{"n_layer": 15, "d_model": 224, "n_head": 4, "n_kv_head": 4, "head_dim": 64, "d_mlp": 896, "vocab_size": 32768, "activation": "gelu", "norm": "layernorm", "norm_place": "pre", "norm_eps": 1e-05, "positions": "learned", "qk_norm": false, "attn_scale": 0.125, "bias": "none", "tie_embeddings": true, "parallel_block": false, "extras": ["capped logits"], "init": "normal", "init_std_qkv": 0.0233, "init_std_o": 0.00425, "init_std_up": 0.0233, "init_std_down": 0.00425, "optimizer": "soap_variant", "lr": 0.00355, "beta1": 0.95, "beta2": 0.99, "weight_decay": 0.06, "lr_head": 0.00595, "grad_clip": 1.0, "warmup_steps": 200, "schedule": "wsd", "decay_fraction": 0.807, "decay_shape": "pow", "final_lr_fraction": 0.02, "batch_tokens": 32768, "seq_len": 384, "doc_mask": true, "train_tokens": 253800000, "steps": 7746, "dataset": "wikipedia_en"}
Each number is 128 + 24 x the weight over its row's rms, rounded and kept within 0 to 255. Layers, rows and columns count from 0. The size above them is the row's rms in percent of the matrix's.

# layer 6 attention output (transposed), 256x224, rms 0.101, rows 241-244, columns 0-223
size [ 80  92  82  84]
[[154 118 169  85 135 152 101 182 103 161 108 145 160 113  99 135 169 153 110 117 131  93 146 132 124 131 140 140 107 145 148 166 124 147 117 157 133 129 146 108  99 130 101 114 108 146  88  78 132 152 116 121  75 119 148 103 148 134 185 147 154 136 124 175 150 113 122 107 128 145 138 110 113 137 115 138 121 119 129  86  91 126 123 126 145  94 138 138 179  97 106 155 125 122  89 128 133  83 135 123 127 143 156 105 129 158 112 125 102  99 130 122 150 132 118 108 101 168 137 131 124 139  90 143 130 113 100 157 136 101 115 118  99 152 164 129 112 134 154 117 173 115 117 119 162 145 151 146 122 151 130 117 161 124  83 108  90  95 126 126 110 136  94  82 125 127 160 134 112 128  52 105 135 119 131 113 119 100 145  81 114 121 103 151 121 104 151 119 138 125 117  92 128  86  90 169  63 175 151 149 164  72  92 145 138 109 122 152 125 135  86 147 131 145 109 134  97 114 132 122 117  99 100 135]
 [160  88 105 116 111 140 130 156 120 116 128 137 162 132 122 103 103 114 132 156 124 156 149 141 104 160 133 102 101 166 106 134 120 112 124 160 143 139 130 147 161 131  83 157 129 170 154 180 112 125  95  97 148 163 123 160 140 108 176 154 138 108 185 166 137 116 139 115 148 130 141 123  88 146 153 138 146 122 119 128 128 138  90 145 136  87 130 128  93 131 163  81 160 150 171 126 160 119  97 135 113 129 109 116  99 131 190 114 143 107 156 105  98 147 104 148 161 109 115 137  95 122 126 133 164  97 125 118 122 129 119 105 110 166 142 122 113 105 137 168  89 157 144 148  91 111 147 165  83 158 100 149 105 112 127 174 103 139 132 149 135 140 137 125  87 118 155 172  82 128 128 119 129 132 133 154 130 105 133 146 128 157 132 169 116 154 124 111 130 142 158 156 175  91  89 152 189 144 113 141 126 165  80 162 140 115 122 159 139 133 141 130 151 137  88 164 128 146 133 117 110  88 147 125]
 [159 127 121 105 129 148 127 179 110 118 118 126 115 106 131 129 132  91 176 102 115 146 124 115 162 109 140 128  98 133 148 164 149 111 131  98 121 132 144 124 106 151 102 143 105 117  92  97  93 142 150 136 118 138 116 113 101 176 126 110 136 156 105 148 106 145 139 130 145 108 111 114 135  88 107 146 112 125 141 106 153 111 110 112 121 117 148 117 185  75 123 118 101  93 142 133 147 104 132 144 111 130 143 136 122 153 128 100 152 166 123 124 128 106 179 163 119 120 104 110  89  84 152 158 153  98 105 147 146 122 172 148  82 163 123 147 123 128 132 123 176 122 150 185  55 122 114 126 118 116  86  90 153 110 160 114  83 176 126 146  69 118 164 111 102 148 135 141 135  92 138 122  93 101 159 139 161 190 134 160 119 156 143 133 115 133 124 137 142 146 151 146 136 147 121  96 119 127 119 141 121 121 113 127  57 121 126 161 139 114  97  99 102 125 127 172 156 160 111 106 155  97 145 122]
 [129 175 127 137 127 137 163 144 122 117 106 100 118 123 112 147 121 126 147 124 119  97 111  71 116 122 129  98 157 133 146 125 109 161 125  72 142  96 140 165 107 130 111 116 146 166 141 100 141 153 165 151 158 150 127 168 126 118 138 157 111 107 137 110  98 142 152  84 164 177 130 129 139 116 108 100 114 126 171 167 120 143 104 121 116  96 147 141 134  89 183 140 149 154  92 125 125 177 139  79 121 104 112 117 137 146  94 126 126 159 173 129 176 117 136 135  92  82 144 142 123 118 145 134 132 144 128 111  66 127 130 164 150 116 157 124 115 103 139 104 122 145  97 136 186 127  97 111 103  96 150 111 172 120 132  83 143 168 159 140 162 152 131 139 129 125  87 103 108 152 150 151 133 118 142 150 164 125 105 127 114 135 127 115 159 122  94 153 157 109 147  95  89 135 160 151 124 113 113  99 165 134 179 109 159 134 136 133 155 100 131 123 134 102 112 116 164 151 170 153 146 158 126 100]]
# layer 6 attention value, 256x224, rms 0.108, rows 242-245, columns 0-223
size [100  96  96  97]
[[117 158 144 142 141 119 136  83 135 133 139 108 118 138 121 146 146 141 112 136 149 129 113 116 152  99 148 161 163  87 139 114 134 151 135 116 138 112 132 149 124 126 184 104  92 100 112 127 137 130 169 148  95 109 126 117 129 162 100 119 131 132 136 119 134 154 113 138 134 126 116 122 148 141  89 137 140 118 150 124 145 116 157 132 147 158 137 100 154  98  99 111 109  99  84 139 106 164 121 122 147 107 137 139 160 109  62 142  98 160  94 148 176 138 134 107 110 177 134 133 167 130 140 105  84 152 112 130 105 162 123 114 135 106 145 144 152 144 125 113 174  81 101  94 167 122 105 107 175 144 165 130 151 165 136 133 154 110  90 121 104 139 119 130 175 143  83  75 140 147 129 161 133 117 125 100 151 131 101 175  95  99 132  78 165 116 129 138 117 146 125 117 107 163 184 120  70 114 121 154 123  89 155  95 149 133 134  96 125 132  76 138 109 141 145 116 109  99 146 154 158 165 112 164]
 [127 141 129 175 149 134 125  96 175 153 141 133 143 145 135 136 114 112 130 100 119 109 127 176  79 113 107 109 145 126 115 100 141 135 127 173 136 112  91 141 105  98 142  84 128 103 136 150 128 113  94 125 125 113 112 123 153  85 179 114  99 140 159 106 151 128  99 133 111 151 131 166  85 167 163  87 145 147  95 139 141 170 135 128 126 170 110 181 108 144 141 140 122 164 129  99 115 169 152  99 153  92 114 119 140 117 150 150 118  97 142 134 113 165 106 111 124 103 107 125 153 147 105 116 111 128 135 103 127 140 114 111 159 110 138 117 129  99 109 128 104 131 106  69 192 137 122 103 120 115 165 153 128 149 108 111 144  51 134 111 185  75 112 110 167 100 127 104 117 153 123 128 163 176 104 136 112  81 133  92 171 109 111 118 163 143 129 126 136 112 110 142 150 129 146 103 125 111 129 147 133 120 114 145 157 113 125 122 116 152 149 146 142 111 165  86 111  99 138 134  96 137 131 164]
 [114  64 145 130 143 132 123 130 127 142 163 133 132 162 129  92  97 135 139 113 127 182 150 161 135 133 122 179 124 128 107 131 145 138 143 155 117 116 133 141 161 138 128 157 113 137  87 141 120 127 135  99 109 116 132 121 144 143 123 123 140 128 166 167 115 120 150 142  99 108 113 114 107 139 153 151 106 105 111 108 154 116 142 118 153 160 126 134 154 154  77 144 124  91 153 135 125  67 130 163 187 131 133 155 133 114 203 146 141  93  99 114  53 120 112 106 158 161 149 107 159 188 152 112 114 126 139 156 191 129 152  97 153 146 107 136 123 131 103 141 154 140 161 106  80 123 146 165 151 176 119 125 112 143 105 161 137 127  77 114 105 146 126 107 170 145 145 174 156 127 103 125 151 153 131 138  99 165 161 167 134  99 120 142 128  96 137  89 118 146 113 118 148 137  78 132 122 121 135 132  85 139 112 122 114 135 156  92 101 153 126 148 124 128 133 133 117 101 113 109 116 128 134 156]
 [139  98 133  98 151 119 138 107 114 136 156 120 129 122 155 103  96 128 114 150 121 120 103 137 109 157 107 109 160 143 115 139  97 129 130 139 154 166 157 126 111  87 114 120 133 114 119 137 154 101 132 120 105 131 185 127 125 108 113 124 100 132 129 166 164 153 137 130 131 121 121 122 181 145 134 160 136 149 127 166 125 127 157 173 142 136 120 115 142 121 115 153 148 155 138 101 124 102 147 123 135 161 122 104 181 154 147 124  94 118 105 138 129  99 129  87 106 162 120 127 169 100 107 143 129 145  91 141 118 141 133  68 144 143 142 183 152  79 114 118 109 127  98 122 161  98 143 185 131 143 166 113 145 162 146 138 132 185 134 116 143 150 124 149  90 136 112 125 146 113 125 155 138 122  48 123  65 114 118 117 150 114 144 150  95  92 149 128 143 117 158 140 194 133 143 116  97 150 100 137 117 124 128 135 160 161 140 149  81 182 104 166 140  96 126 151 144 113 147  81 149 132 138  82]]